Part of a small language model's weights.
Size: width 320, MLP 1152 GELU, vocabulary 30365.
Architecture: LayerNorm before each block, biases, untied embeddings, attention and MLP in parallel.
Training: 434M tokens, 6618 steps.
Each number is 500 + 50 x the weight over its row's rms, rounded and kept within 0 to 999. Layers, rows and columns count from 0. Numbers have three digits each. The size before them is the row's rms in percent of the matrix's.

# layer 11 MLP down (transposed), 1152x320, rms 0.0998, rows 475-518, columns 160-319
093:410544477572506483501475544446574508473546567519505635478526539479554426487513487437556457500590583436368415532493438498510580572456538402501564490491500492441391473609561475515553483419445554546528446526507473536506583463545526503509602430494553526531528580432505561436472459456520552420386463508540498509541519454478536529463386544489415539493471386478550539435493467450516554532416492547502567501466410418584504628447536545534425486471496537500513482465464526561574536434396546
097:461565537534494422520472484503621509438545490503532498486506511588544607557485440510507537480487525539412519451492527521517570491575418546472551529541525546412449505431422532458454508491472474502539388481509475375568538535535425522488599478510484452573570530477564549605462481497468449527538534506514481519437503471414454542547466462432489524600478567506546505511508514528537615519462519487498496467579529540518565586457540473470445564480516534527465423494553496496472552512515421
130:394522523428566525465502573506429543457629527440477488500439459578499442529567523478443471354560479508567551506533460572423500393488462529495518507590485393486526513576448451509511413471499541550501450492417466575519410451466606453440500473615561545531517505544439389501504531531613512604512509504500464471504476526468427455476572464464565470544443504451428532400531486561403481506538528457484499502476580484607473552443567474460529549566500482520483494476516536464461584523530546
096:488408574502514516449532508548680410527541535426420538374526520524515417506516512470502434549444414486497536522431466499455511484532519531465458439468559406475498509414517480541540525566485568411521581526494495587514546578510569542446455497481464479494514505506494448510508507686510469464464514527501536592475574503527539436421494435537440514452481417546484485464509516488535509457310412500495527489535455611459500546379477418472589442492503525479535466465466442484458495495570430
114:574346435537466612375528531460471493483494481504510532492598411508526485420572539548445498468495545489557505485464476574489573407546508425482522566472464502508522472539489565547527536549472475480538497512493528533481554478458575558538481539469537440572482517532530483546512546606560513534530479486542501397514493486497543497518506545449452492493459483516563335472442528407462450531433499533503505531454527530494463483555550446458509514540548509589445446530528470462478478393489531
099:463463467437530501529529462531580493500530448456548528509528482619578478515487461496544458503477524556435477436540524440489518479505601454541452490516567502464494462364430447474499541487485422456483464476467508506542592551479426467451418522541521548533595471537468439480494576430502606434499433510503449529555414535531465543474456562453513500552477510401505481436487609600532439506492518492517547554451532404464521567564460476510562572493474523451494441487506542484447546570537497
098:433483483517583503557537509505531479509462519580542491541514525465558356523538559465494492442582441473424471477433431479444498512415512487473578528505469487561528520518551479501549426464415485458470522503554411600489426452488574489465471497574560485495541542420467579538543527567457466445454427480536571499577408551469419525539593491553574444486465503505456534583508559497533592545470478417462506525485519582505360425529444546506437496561537458554449513453562529475494521516596427
104:478520570542498452476450511490488483488538475460523532491563566478473575609536471474537582507537535517505471444426500518520411452552574546529509512499485551457470543547511437459436492571483471456406455424536458599474535429528523479487442494435416514436519631500448451428518546589445554528493438420452516407464542508599553540540522561489513536449501521460450569533501466537455549485522539549558568451420482501488554410522531483546473464451557483507498486428514537481572443551599470
098:434471497501464579532538536453546551397535533485467403515642457574513547420436474528459443485553540486497492569494452537529448463567486501635501523539500422485525497475524519438545520507481431489507412383478422513495547505607504516563437496486451512526463557513576457352421525540527412433522446467468528496492522587516470482528446487608524542461444529506564485473474458502477643388543622521413487513531489525474507528438443432506489521469434560419490545500488502514548523607515546
114:555548484506523492441522447482515500481510551527588529561468523498496579537502553569493560494507582547518514503506521358533532432504483470455513576495447585521606462486512535499502446577494523536460448468529526569452608543470476491516540468502465490451377525522402596583529482463531464498413493398519575525452480474486504516535478560563455440416532447524516499506512482503443428429542463584494518490540475462521574528497565556352537526431429424529526476505413536578496538505491579
107:521480564498607503556487409451512494556492550540457350435437472520506550528533489507444510500444525485451455452532491496573554507508441486521502427573504521501559510393458447406512464541464434552452496544532500504504509438507539647528482471543463469534499519530409454512553516394567471611586477568449552563449460546546468466450480469508593459384507488482457525533456456524409519486492453548516515425565578485470703505445496456524473457615458492511528477486512501532446504597541606
096:485442488493599473556474604513498456519449437532545438489528496500493550578559481461602457494428499492538437421542440584554506446533488475546499513438412498369507488467521547489496566539423515512484436555505438385518557574496449539434627563492505488501506512448487403555533490522515467494562525562451548507610504471447603488489516399438498489520468536529554464557477450530472529525507466532550524482499561463568517543561405568588485475476478471533522510549530472492547558512520447
096:501492460501444514448556547510465603560507491544498432614439457474513601535484553550466518452543468497534464461535499531474383414500521521526466500574469487491403514491506496479532489488463518542425547496495432596450579426494437478547490501538554542499533492519495471495417482578337443492485621543507511439529505499524517444548590447548535629473535512557513489572579448536543455449568442519469562485433579591519557473484529517443525491447495475494570535506566483520522455469512514
098:534499472574479499566482562597405574511504609500450449537523458485406476507573541567512608489561521476528501445425429479490463482539542497467593536549511380477580410497507512446528450438357499554472604441481468538521477541571514565472506514483468499605451446552475522492468462492541564521489502435559517486548528432474538449557532491480552582527511529469478557583519530525538462449423482475466527522412468456515400463486460528532454557527440379450470480455554455575503490582547500
109:507573561487457505506517529447422523527608496520449415526414520525433438516498514458471441540552441516485623494565413502450497443505527490531516415530543533464516446411451559478503512514487501508480564464569484487509527478526489522625396538447497443448534478598471558452489619482495450515514470610461467623436497383459447516451434488489494433551463473461544467482493474527541418419560468577533568531487502533390620482435474523511470557475517517447440521537529447500434531509486510
111:480556532483484483580514555521518472492477534489479482372533523543608437510552551404513483484459504524506501615459466563439571523513437477514534562558493490526550592571545423576443502428584523481589410517460538436465470590516440447553651539473493509470478387486527514436410617385526555455473518635494569471538429445484538501532491511513485466528515448510430452516537500528443503453483481523558469553478540453497471607449449483536492526472438434512447564359541473497568505574583435
104:524614554592523527441511487489456444442468533443449494492511461569512452623538482512503485449438605532444508509481590528466477521578425534464522517490516484495538555470481458438522511525552419507557452544427450500510502434526580529548544496626473536468475486477401501534480492504333574436553543444547531461477519573477395431438557591460475505512459513472450514494398468553537523584355429475470439502481463454461467503436548507543511470616488499460516467492460573503387715475555424
092:403513462473486493521443454516483527534544538496445500408521567525530529461485464441375458456516595525482511502467563464402508496453521515445611461580475508520488536504456410551497469472570528493522546430577457542439459394528513508535530463494534455456412502522646601494467551456471604533503450461422428436448585508543523522461398528532530467548501563442480417450435510473486489507490527490481510491427455530554574533498547478482417531515459544482491519491489648513483453403513431
097:496476431517460597476466664478367430547472429550531585469499471568572525551449455428462475559527472461481447534568439444455479459522461565595495530530478491441495555547459469538503523534569510454381517445509498445517500515554551436511480481505473474647455447487452584505353571477444461489509451563577536492508493443514459456499523501542526445475494503563530574486525435436528540554459550530498508468402575659527489535474458452498585418492452510460421542411578530585495450469486470
094:480567444475420446534483443562397456496374522510454519520502526464492515557381497463486514519585518506482476461510597470580447542459490410467535547502567516532526553554568406522488417481556532517498452483427564532483433458448467510562494449490474495426626436551583475482613499462482472534520515494489502555504583439546565496539540438624521485572520522612585593535440481506447409507418491516524449519502385595554528528488470313502506471495442474553536491430524552543384495469515480
093:462429583509555542485597428486503503474465449505514560483466507478482524505511472568425477453555395575604479587491482430492583529511554573482471525539479475509517463475453479478401539588428518462453474467522566500447509419446556490457535490491497474545508424439689504504451459512532474399456505443532556506537416481453500435502510523489482532492468450472558565536550556519508501455508456456477444477542548531461452425405441516495530501543496496510501470447600452542570559562489511
093:556478591497548473541513535565422536455484483540462514519554491505549467509536472530362421517524523580475524484535472477513569444488510510494426412506490547548522424411478499565516582516487461542468552620490429413460508412568490531453543503595520545460510504516532577592615486476501545533599561466471463574586549429546477492509528469581429481528479552488523499521534521393482532491450442532565497488417433494532505554374471480448452538499450517470465571508548478489448481423479526
101:527491473524498532510486521528448438531416529559341539615499581496462543445554469494516536414486545489529464511528525502425470489582552543589472449582528451551589486565615596486553504531554518477614471490488525471534499454578424472538539547449504486453395446520370548504470376468534416487519613544496509455498517442507572506432494543412473509468535508511593560516533398507461607507509510483483453570496424584474547522589540495424526495538554589544459499385493569572478493508463494
109:344502467484457486451505503604476457462565481493469488544535515530463432456413546492572483472597477489524445433481618489461506600547401513531496486467488425488389430588475514508587508511470548546480507536512448407472418443533579533452510494552516499528530502517481480446477515542570552630466473548544448472551494540466570443549512504446532481593394492448382529426455541433405429516531517491434411495528526509423571654495547519533487573472499454474460468562508618558551498529557551
101:568427433583544558378460590392590504620602503448496646484516584514575423519543434427449447464612467539452485499486524472464488495500477559449493413464503487518571577540484498532528539499547445511553557477442477503401553455431493473457555526525540473527561462494542507456565552599557491499524583485484541443493484420506523446516502612522562594541522449548582485586463552485440509502562512500565591468492449548404479515528532469625502421526471493521504552567584484441488512456473498
105:562458470470533580465598447496589595559514533466489489540512476442492523381488509533532480507403563598461520474504453424535418536503481416500495545527478565461556460468596520563523481482418557513526439430463395571602507534553464491455502541391344560429481485602406516501464517452526477419479420581522393516481504444459439479524486546599423582554546462481591478499488412623447453483473437559504478512479549522510566454521592450554509480517497477465511514475522421565480514456522507
096:444503516515422536526510549413469535503465510498500589528552548486347506641499538490441503485523529454522425529533486493561519459435514442491527478445451471446523502545561490499415494391469532560542484587494557619485431477529479532550477495481479501601478553488548502545463493482458427451574483453604539561561521440479460451531447510514463609498477484573493477486375446433549563502385498487480474549487508401444482496501491477553568428511594536535538556478490579563508498424473449
096:541513480396544454472565575419400540493410458514498523537524568462510506509433509488562539542414469527526540397441551508489488475445435450469524447510462580524416549467543531468567514576585548384544545573549569463481601589516428451530518439459450461557452544487437457406507489447603539462540457513555575531465565509569520509491453483539410484406511608518510518436490502446508507525511472485556535637493502494481501540447500508609509555484507561484561518539455563462567448435495493
093:503404555428525507554472507464504432441411475457490493460531545466480528524566459580435559488510603399496462541437484527526538550533507520516512498485516432541441559439501506549495520538493590508377467534321525370472499530484527488449500581476480499558401463507502475620471502397458480491575501486586449605491566532460498414580471507527475481516447508498555493469476560487506464525549491533449422433501542443486527516455565559489466529492527492596516564530474435470503489515525439
150:440427447436425511535453423540474481530526480508639413542546523448480501488474508522564534519445509545455595474463527526458467496497514546437423506548500489553463528418416502494461534562492552497452456519463552378537585546556584397586446476414538387489515454454477572464470411608499478479449467489512535466534496501524497524407520381481460493476530498514487372634579504473473486492447555517515500438454523568429444572475534453546460508504522541533551371502433429491443604553481531
116:477568429514458559508565561494450455516484566481524526490475493473540515452413480516560499422523493390584499423502461528476507496567545512483458468504542528543482549523483513536464463503427507541566484499475548572408437467521428534488456536540590472580535506382513447391544631529432540504500447528500487513502428533495591502491526425493480467514427333465499628516544540480512510485667440536450463476510428515436444471499618416511613480500463490529535525520579451556543505504512492
100:495478473469465561480491510505503553502600525498431557511526623572516518511662550424551516464533480435499469524462501476477513496498457478465506470532553550549539382505506487497465409526575562557453576482571477487470522516559517614462431466532487569502547503430494523450469554540514464593480488532565478454561492441473483524472511475533479467508498552385455532429525549445511491622448537549470530462438465652533542424530485467473477503548542505571516528438538474486436540447450508
098:597507567515502491501546469556468471571479435494581557512485524539510386513549524627429530424440486509499487514447484474527445543478503619467496532474404539564443545507506484502437430590350462477503451522521462419481507546517417507566617450462487547544507517438547540648524458481505453543535477495549535592479441583519464522557449566472499582414517399496515522517436456486478395505509396507487538432489543457470546494431515421410505585499435542442463500490492464407480541552450491
098:509515475530525505521558529480537481541439489432472429436515529572442478571463529505538471503465450501553542527471543562505434516427595453524427575498506494448436516403552531508491481649463444491543467452446385384519485463468609523554454449497431458521506403477491494476506493518510436505482551587400501469491496503555535523508513477459557566478541352602504432477548416519566527475461528543534488516555492508515503495569479420490477507547526506496465472540486495549572452529470450
099:558606521475447523569490515511461528580432472531535599412623450550468553476473475639530562409511569444528510473541512444434466504467476545368512469467510511381447422513481382461457526462492572510493437487478503519615575522496474482512460499582503513387490470460484591476516464478540560512543461461554500481609424509509449535444463536446581522514493508492577429532552464561480392528568494536514500481590434547490466515488463503471497538492456533460506458420433593464416482512473464
098:609409531527491500461561504512412560469479483480574473521448495469540486510514474494512500495472495422549471451537440488491477418479483459469463555400436547509514517583474472507587481462529543536558448562484493418447559453535441514455564483466490505452488587496526539527416601529402465544487536382484505524531463535475500510521520478534512661527534455446417413517439459595493507627559510407474544451481526555522438517516518471513428400495486550482542537529494545421498497513427443
092:539505471530411553519520530494502437553438470425522489485503407403551562467446438525500552568472555555434459474491481500506516400502498534528462393480485487482502537480529531535533559493511483483606533500515522446480515523580584440535519544465578533465544513431550538425415475463511521461548525492567402468505531507461495478490441460466545485565496527546464547565479425531471529520543437487494502505602475444464500466491522550455515448563447409449476487484511450570530426511413535
108:477598375504509479477478543453446603540447514444590465511447535497502474545413552505534579477426514372477461555497494456426500549464557561495591530416525482544390467470478444509517526539605513464518473557445485366459462492534591453441455486497555474525572451528561582443528461577494467541452482489542527471489510517364524534431546543656421533533496483449539522441531420461517474422522550541565532505496482522517469568456519549514620537538503454507564504499489550590507520564517545
102:566492467580497406426516539565532485551384424436500446499552458427578458499496459471560473561466565487439500465525384609415398536480462571517497565376439504496542441467472451501480459540537454507484528427448495549505485498516590509608525485605472427522625469582546469462412577548511555564498508508530484462499437494466477350463467565503503510501472545536514489490508523430473596428494365559542405517500562542440438505485496498595434416494525544508499496462512440541436559519520493
106:484447489410559448493463539546415552450464377497467473588603477486412511488486493451522536638488598522532559479519487489420520600503476514477461446536451455542556526552516546482406561501516442490551513545552633446514510497414435532518489517470499549467562461535454594552437548487571547473580473479560526441476516511540503523427547454523517459455615607530473598492377458493460535495486473520549467537465507518546413532420408560485470495555511530464552505473526514548452404531461574
094:537500404461506502468667552534447494426505521409479529489420594523552534492506427476528530475546555489511410546511476456498493433567500444538513531441471487549483527512545472397580498520575486454535469550515475473560480559449469447466475621462428466466516506522433429535554515407549431489487486518413543553595480523422533592542455467447472499330524551488485476510506557499530468401554510565504512491537489516527456501451476614542406537538458449545677539563414484438464503432416538
097:476454523477483484515479480438498512524566540513403525459498545537501532491455486443495499506435398580563525441517509623496540486473573518517530549503457463553472532530567493430458511544434517520531594470496560622501482530461470516509464497423466503583383480500520521534397541489571446502455420489455482494478533459561568573419556522482474480465520564487509677459527456481368532425591506545473526520481415528502552377477504453487439433460565512567507568441577502444550493462449520
087:604505530476486391537469584558489493423496434516530529465438608530466435599513542450503440457558405513463569529436475411487574509509502487482464502525540537540490448485532481549456532403502427497482440538564536452469368523557425510437521539521487553446526472535497503543489559455449480567430566496468526486541528496451567528537462545425411450536438574480494490482560540532423399556310484470428494487547553482560461600440463482478512437503559430530501520490412633469509607497466461
094:529553453524560532503551562521495454536447447501509519498414574476558421527520456459507567543519484443555446445515492540481587597516511487440541515575516437489561471433552517490495470444509426458542555496483466508534478490452453412441491418523614487507489520466519513424454440513494490543515455576572538491470468503540481479532497462431526517483423431525436394441431550592484458499483505483510573576446473451495489571409572612405604541455565491558464444547506537491540445437532501
# layer 11 MLP up, 1152x320, rms 0.167, rows 476-519, columns 160-319
099:536484524567527537457553472495424567591480526482407475482473519501546478483499518570567529499566523508541540500458503526462440470447574526519508400551509479559495482549532448486482471499452456552463550459499458459473504533454603497561432446489463579460451497449499562492456434515583525562583488471542542517594511480537567428456519549464555475374435515449436466558467573435419416567498457532460524506532479432526458513560506431557598494499481485494521536473451559469439437458474525
117:507430531486546493451524560494519604430540454534499527438492479473470392511532562509487487465510545485574607559542434467507505492503432567399553555558471402559423460533445463473518508441528499538559437540538427492446511510522467596465449614531451445436510492520439537441506453444532457547453462509511426526585569505567474497472599427537534512476451499385480493507496358505476422482518516557479512485536509462581517528625527516493538469529487474468524505512544588516468491503542493
099:487519515494557495503479473451450550437533550563468525492509447582495499506526512510541522473494478498545547544500475590560456575456545456540496465488490541529585492466571585451478541533487408569497443471515602530487515443425500439509549393470470527514492560432476466518529515421631558637632457495436519375605386541477504527499476561472545512458541501386572436524556549503530537530674430452516520364512492451542479578488494488610450482534560501444412502505522492470518481502514528
109:463453464467447478501440595521427484505553548369604501486485458598443509458505522540470521518500398491518468480485479552441530547488573492515463499562405480492516470586519473555514611550442503510417398558614449608488541507444496431579425529457506521502559460385519455461372539544531476403510502414529505468570523497580500420453419461598467536538486527585560458476448484356490572534481566460452440488497468490532532604499454490446482356527474488486436498530501485445479535434573496
094:541491495534473443460452588447432456553480510533495441559449442520484506575527574547465500451490493408590566547462408548528441521526389474376482503477429450547612447593579481570474419529522518502579480525497517463504390521601485552526597428440513442479469505402494579561509468540461462539519536515477491517454623557441574450565514448489525527501531536546485576500472499440465466465503509585528493445554500518548482423514487535505491384476479496528597473585474431471509443460460556
101:444532527462473524533457439519520455396557498476523484465429520446456529414456513382509543471488604506534521459457526528444532500560542538506397552454421537524448486518424593589506506538460492539470467452465682588548530524434482445514477550450521530570481464518510478499518498489497434543520457502479445503496579472529585469538437445497538496525512508494467489435477472497512428509444607471510556515509510478487538499439475521557560537507472476455469580540523389428466460439566540
100:444464468538499537549434469551501508482562530499473532609425456430500490569474473545541513434439447452533598578515462533487542472411468464542514500374428474625541507531519454453530510502604479432503475389477499482526552544527568503441619544529542547409575530544580508523518448405522471534456564543604524511463611546516492591482477547426437501470479466504571531569500560551582502457533444578492498507456511428552478406509471571464475399475500452542556482545518392557506513603506563
101:632512503589450453522414553533482519591487487456510493462387513497518555562565495473626509487462531490562502518508494471448595523476392524440453492503518607485527523490431355519514492486568491529497447475558485618594512523475522464517501488488479469472535540541528514611567459450586474555501555469507421486624483445517438461511464401489543539424463512509466521520460610506468480422503497480467436467475576486561536561534557458499488427588514538516484504515489475469495481545483450
105:587538404454466454488462590504551504518548486524505443509445483481480511536520496516519515549479467424498473557476436582483493458489444479568489530430499393471479539542454419521524592488454536568482451349497414533479431544461564474493540552494518424469474502492547464517486457438555517587453516502467591526524491544428563433583490447546460568456546409606502536615477482421418524480456454550510512482457484498502452508535507411486392478457425560475483507544503539522556530497499592
103:482573493603400496525599498518498448551460544516522523593474587513425565524482552534477518464563601505554529464533597433512498430481520571503516515403510510498555430611547491467606559407479504474534380613400421493505560530493516545498548468437514518534545542482527489530525419546480432464535385472509419590528520486521503416498570531447404445483530462602546454517516552474607467533482501495512474447507432474509518472457547468572464512455482459445589582532461455466456509458395443
099:500498456451411501527479527510527480444432563505506525436484518559482509427469485573427501610547473459529565536477575497463471454509496578594479507578551453507526542506548403408507528472489511487592552453514475583528488417491531499478448413496490563556620578559435524507526463487515611503486512479455486502499558485510480529524471499504500480472483456456531424557495456413526590569502486446455505539507492525559495508480532596480486515484599543380427435473512457534501458483531422
098:483611545555597468468489522579429445512525426447493505485509505561588487531521508504512573525472507475541480545531410476560520553452508577509540530559584453559533543500520486539428476439523527462559536488466556411591469638543486557482538482522456494526466540524513513559501495389492508436525472498449457526508525521523431549530437502494552392470451580459502482360441510560383544553411484511572474477449545426426491480566467507638524528506465461583444522519486500494489479506457470
101:468511555497543624520518481514510525509549421557503522535569419507452430382590544492607451501577467483437454477394556551558551507498556505439496508557509449448490496487578479600523460440447482492513455580419503485429477522498470523493479501432564444487511490401504511475460482487455563427448469500466540505490474550492440522560540544430464532533518461461511606499504442554488578528489514572495530482501532503469525635494522520502460452529464392509490549552468611533560447558454490
109:431513476504528515550540535552464469470482504378530588464509448590571498460464577585480450540558522526518472607507436569511514486565466504532467491568514346533551538550529463446554431512481464452452532476477476432427543534561521469404581512401511591487600473462500547470495493561574476453488437509495493462449687607424461476535556531502443478505454502430484549503513442615530511574564515452463513640504459456519449521432507521541501484406476525531545530547524524485513550420549490
104:419406487418542464514523491445508456505461445517484499458514483495533499429565489535499457538421468458458526488584423513469532497539497504499467493458455464502587438588504442458479446587530478512469474463523476476529487641494519486457561610492478512508539540502526516538521345473526465615532456495549420532531634486514534470386476533467379524442452478527412504590457456530432520588478555456377497468502491439629515552497529448507522467533519496532530550438519465484586484406593432
102:514592461446509466513574427533428478505530570539466599499534525447499422509580530539511623464594520529489501496473501449491440485413350468502500484420559446451546579440572536505519555533488535605518514485571460607504351553536475518398535449384458531576568502492563448536508539464399527470479518482539531439484504541380503459495548458537466500527537505457521467487519554513504526463447510495490581530461581577524527504529516558477511428465456468437490599418411555429481576498447487
098:507465562528555424482551533476493537514520479479497462574466445486517490458604559542596533424567424473551484590437483500537493385540509538508464437528468509481459559473433480498548524535442500492480437509490574487517562498550454592407470483586529571532547466437445395446513479538490426493505520498516467595516449454493458488482611467529508523515521434549592506636496439489538449524502524590523443564493463539463482530418498538486499570513502493604538440511461352436549514578455527
100:506378541494533458427338525512542468500461426587485554521511491461489513539417507566429560518498465456514478462437473452530476412539548481521509579555516491526485523481507482496490465481524572506571616543499375457495540550530538558465458451453487585481475561549428475530558590420480488526565476581535513502577479458575410388519471482494532463505617473557471524520493361495532467503497488436517576532499525607546534462516481455467523479582500457521552595474555554446529551569551475
103:570420512453475537517466422572500550518598434494470519549432460567514480436493511447528509467580621491516595480436459535549542505478566478479475463571518503575493459505431570513493565529492462410506524555478513514535497475437423485469475519498489546375469425528601465577471456510486472556506457450396428492476525513559532386370620416501486410440537510499521587500507342526445438464483490430489541494575528541556430481527469518456541435510501564421531475544503471478496464434517608
097:602510454512480501407406514435457522512463560432496485491576491491516514539397504466504431412439558448480541482559550508455441509448456451490538524471508554492550518576553514442501507414560535472577494522548446603467581581545493490570491466440461476449627420516330499404520573611397539451511543542480422576604611554524433530476537397448477496514533510526388432465439497468530472476459511566524470487522566472468424538539522419464535501559539515460558508530440546565412562481487462
099:453647521544440541522419453475587530486424526464433477425599565461411489494551509506528508450441521418453513516446486438507490475478503544579536592535481536507505595465524576481568490473519500516561430464457527512498516455483510474481482516455475448492503452414442431528516514476503529413499518483535532489562500581455565551516548484437542536563484449426574582571485507475431624422485494435646566384501458536504520478600492549533491478483455503544557456519412501562476498490551476
102:521416513549505444433497482387466613583432525508443478430509464463427536505600486513492540548551493526485478468534526479534449583552481567555571554500544518445475579501523508479525569576558517480478453513621413481540445567455531514619544541560524600509588408531515473567447528540518360501497502480455464400514542483475457459487472504550548495416550451473458524508410464489461520446486480459591532483573540561463590529500534530494501476542518451433492551490526514574433532515589491
104:560458513542546426648456506498612470512463501592464526477478462516553482512571479514441568548489459521565564534546394511551477518465449420528463534400549576449500552445549450525468502459511486477500486452478573534540648473445466465580545478577451546477475583476452467533504554436470488496574543395488478441519539528462524459435512540455491541507483475488515514588517565607420560484451519526467547490452458490536466446451458533485480589503536467499592500536410478504578525499470508
097:452514564499422462550513414603508524408402495473596403533506455414529511532480501508552485434420536447592575497471447508512526435483559502561455516516476501592408542442550496530613475524399513464479470520571545539522441549594510474480423532505483513482442450511458517499463435459452575445387486400533472520442565520512419435438525481442414437522483569389445475393537510520524423476415565451473497508486543478507558585493530512468462587523562498544591394481404496472426485466491558
098:469555524487467446513476438504498446506498536440526483410405472472530531512544482475542517511596480410511499541489591505519524485488589514574366499514513494548407517552384545482515533564509523528478556582523583556397471481498446497466507469528612515467530479381489494433531423519418571543581508515546532507542531463541533518488531540444490444476481495523452423545548581487507505529591569437533577464524476499464451498561478557492586426474539603563489522482489555496470544548513486
099:488497537462554496505541376504555580485515558519423434467471451467454558512534546436419640508528502551459487444506412530435511444552505489550502442426425462440376507505492542554553497484437588530460599412513537516548379490518485523433562535468486453449520532405512485497493500571454525554547473423441468496552426522580406486504540512449560402483504462544560516593467502527450440498486564567556509461575404527405489519511565482427471498532418603482567504432506486408458434393520452
099:431547537528617562493443517508417468535514520467533503463512534544477403493531432502504499492392467473424500460535470588451548453404530462474528583460486503504397575563496492488483504505544549438432451473429474524531404531457544474526521480534472518477572439495543466604495515508495431569541573420522511516525520565488538531572582510592435587415412465454563487557420510469502475548448564509434450484525505504465529504509569435473550489554452553624439505464498567477464405495463519
096:462549499547495545507508511513551554499486523512564485502455533614578491431584512436607465461455520566520498496567524545523522471527427539490446496536493521502570484470483463481544567540455518409495542489655509559436443537442544481537450490481508601457473507440489465471536476579500485511475471387483636513518385465501470544437524394476558468476567533483457548485551565508472508420531433438484560443539434483491535492468425463513577491518557549467451504418520551509470484596573500
123:522407477404495563512356469548488420501458471498486563476512457516448475458476509587480446454527484456513496525531507534505539514491493482416507525530563482532496502491484450460533608592593532497464445522483513507421569544493698464538455442389474453534579452521540547509490449499521434469447445479521497481462524447622579535499515385478472465501464610563480532585546437534482452449494509494559578400506511464516479568483493521568500520502534489500587459473515499511485534548577484
102:415472576557456468603573589500470538453478455538483533516452469481514479352476440536474457502501477485479474481487501436393483456527513522485535505510505489575580521609436465517471562511511542496469495557503490560446480441576548479427450435496503500448577596540622457530492515545381490428499505493508489478450474529514559458394516549458455480481504414458485555511530528639508524588590440543650531542586539436596480426543448512498537439512390469591470594522532501511551364439468543
102:585500564535484441477536467481444512453447392489546441430461332390567546519402446534440533541393487538562530489534585497573467471465550471531529510521444416544483505502543530464557520470393440395572545464460477497511429562507497461575524500422517434525516540531464549532460620461480447493513526465442513476432498533535468536618366488437484597440561508662476455566496483553454498412561489488509430518507563428480490568492493446499483574508440534456535508451474536549503491475518446
095:444474519533532469528517470543474498436450522473517422606526532483476536521504516570592450482524464475457554463550546493487433382490559517538404599495576561502525474439577494531482507519553472496505463499514463488576491489572588536517380511494569481478588589495518503545491464481511456430423430439393460434530481540516534496410516432421474412457518506564403549416532500571555676507505507578487532604412474482523501568523557599531501443573507472554455530575464424447478540485630428
101:443513423458505545528496551495492532474535477510508495565455476477602616403611563558542587487521519454431515518492486510474471528559465577515492566484483544521508550609457469492573480494491520530491502592593517472531551488466476473498528557355456501469569531508592520505439474455523518527537499451513488510469402504469582474540560510461504448504440619342491557520454479512513511510565425450419440431481519520426515564435594523532495422564493571543532509502519473487414543492508533
101:549520428566568539518500494538591603470546458465481445449486495463440522464431463447436484531520521605484485536478536479477471335460485407489550507474438468464541490503408547464483538457510461475440479457485528497591481563445480544484553539517596467383516469537431494575525529548617511554547640544616511530574503541581470500590448406525457491501510447435489492595424466491500479534512501524509462532512487567557581369451431533475507502501443493528601530500495525499431438472529500
106:475540522560509437457472409454459562475552537544437484595507428476513525468463486544476452472507431486480477469543574506461424550524468502495516593542506431531495506491538454474481503496554509444531465388524571512537376461459456563425484460513532526475502530484503479492500451464489505456525539428453585481480527435614542484475559644473519511553531577552527455488522529492480524396505469449536523673527554418449490506385492413502542444477546487536482455447477539468572524458471563
097:485484415498533458489405563560540547551508512579561445444461522520506541482508491584455646480522604551569531534521449387497478455510466555423631534616467508515511467586536467537466494501529527490480543529590534568504382581379468515495512469500559490492524577522434458486536511555530479546460613503504468480407506468407488541517484494509470493470489490459536481580495456495523448555496540490448503490499449462459446540453521465421479421426513515549450555484524545485483434484554457
110:396511492537496500464485395499489527515514529520541473507445550520503435458559547486539590496521469442492523522412534444501502488487516447591467550509436540566504431557455537537529509506516474522551497520480445489535512535519506459571604454452359544494477492550567610584549500558441546546456517433506442457528574456595554400510491464442496481592506531445428545415441358526454483528472515460548590575441510582530525471507546446544466458423518636436474560457544584524516504538443467
099:477503514513533500482493522430577482467508632456549454518464550524392550394462505533482499556573483501525478550547532497552582584520439488494458459647530433498446466440587479513494520428474549532562540381627468464457564515447489392437503564531483448453452507443464563616488557445486554455458490430475542529490455557519453612570508492453509520463517498472436519487373561537489468443460630448503554530472512453538453441489466511494447598488522485493466503492534529467548557455507443
101:483478487530488531493532422452488526554464540562526527507458477503477521532488472457528484395568334468434441465516587408540434520574491590469594552475489518562562601486446449457551521514467508485466485467514522480551434421540547483432521532490459451468520502477480495495542434483519425498453460504482481486439454647479483540492497445475444498487482454488491524535498433497562475460400395502451516495518483525533544391505419420466548525506423408487528515517586499524589500502486485
095:439478538499538562526469526529510546477429413513625466418530459413528554435617399672361528505486449600506575495493533607541490531419424485437479428578450510430550463498552488493547508416520496442453575476448481518511456501479520621556509411506519553570505530478488540535413543540514554490492501433567548504494480508486549493466508568526515466513501511466480428351502485494474540477480514491490517483456485464437442454599544510574553529494530508535436541460546537520566489357522514
100:535479519576528477480483541510553538453462519554567553489494484452471516425524493546541455464644514436494496487509525373532443471485488416429428464460488514488450405455426494538477488537557405445459478560556449585467550453570506436465575506576551542451557488527511459487554448509464549506576564551519491500483521560430517459569451550535460513457509459546497438540548505541614426474386433496518585508498495426497573493470545529590540522587459545423499347537463484532502517529561517
089:461453512607471588525443393457497518595333606569505449550514512563494506361515470472427504479477552491548442504570508511546539455455486456456496515525406457454504581549489547471521508559529523481504514437449461474493587469503523445467637421464490498511558566558487409482500472539539588467508335490464538583436565559518476473462521526485510432445479529504536555578427483533471543517580581522468561406469531575480513486561584578575390626585452607555595521490606425559470495509518532
098:494422597463570492443537528466441504506510560484505413506534477493526526548460589469508525446523501540429479491525475435564451422453533505529455534483483568514518469505593455575542534483607526489419504585552507428544576443506531540536540558438494534510550408453564443543480428541560499456541530451460526505556468448475581455495523486540501540505527479517502548587538487402450575461570461520498463375601471590470490489576458425473509495509491506469524566472460480549496515452494511
098:590461461530457525495543510474541407481459471530518520494467550495600525531531477536539421524567509498460429445439499476562497478608487487507469411484523512409449484535461580516518507598534410502619591428484426477481471503530595596536503596534550506480433455485426519499492557481446507501474459441482574458622493486510506454469498525509558507541460500540417450524456428625431453415504501574534465615511394464471438527452472499496517492453490464492460474426535471522505509518464470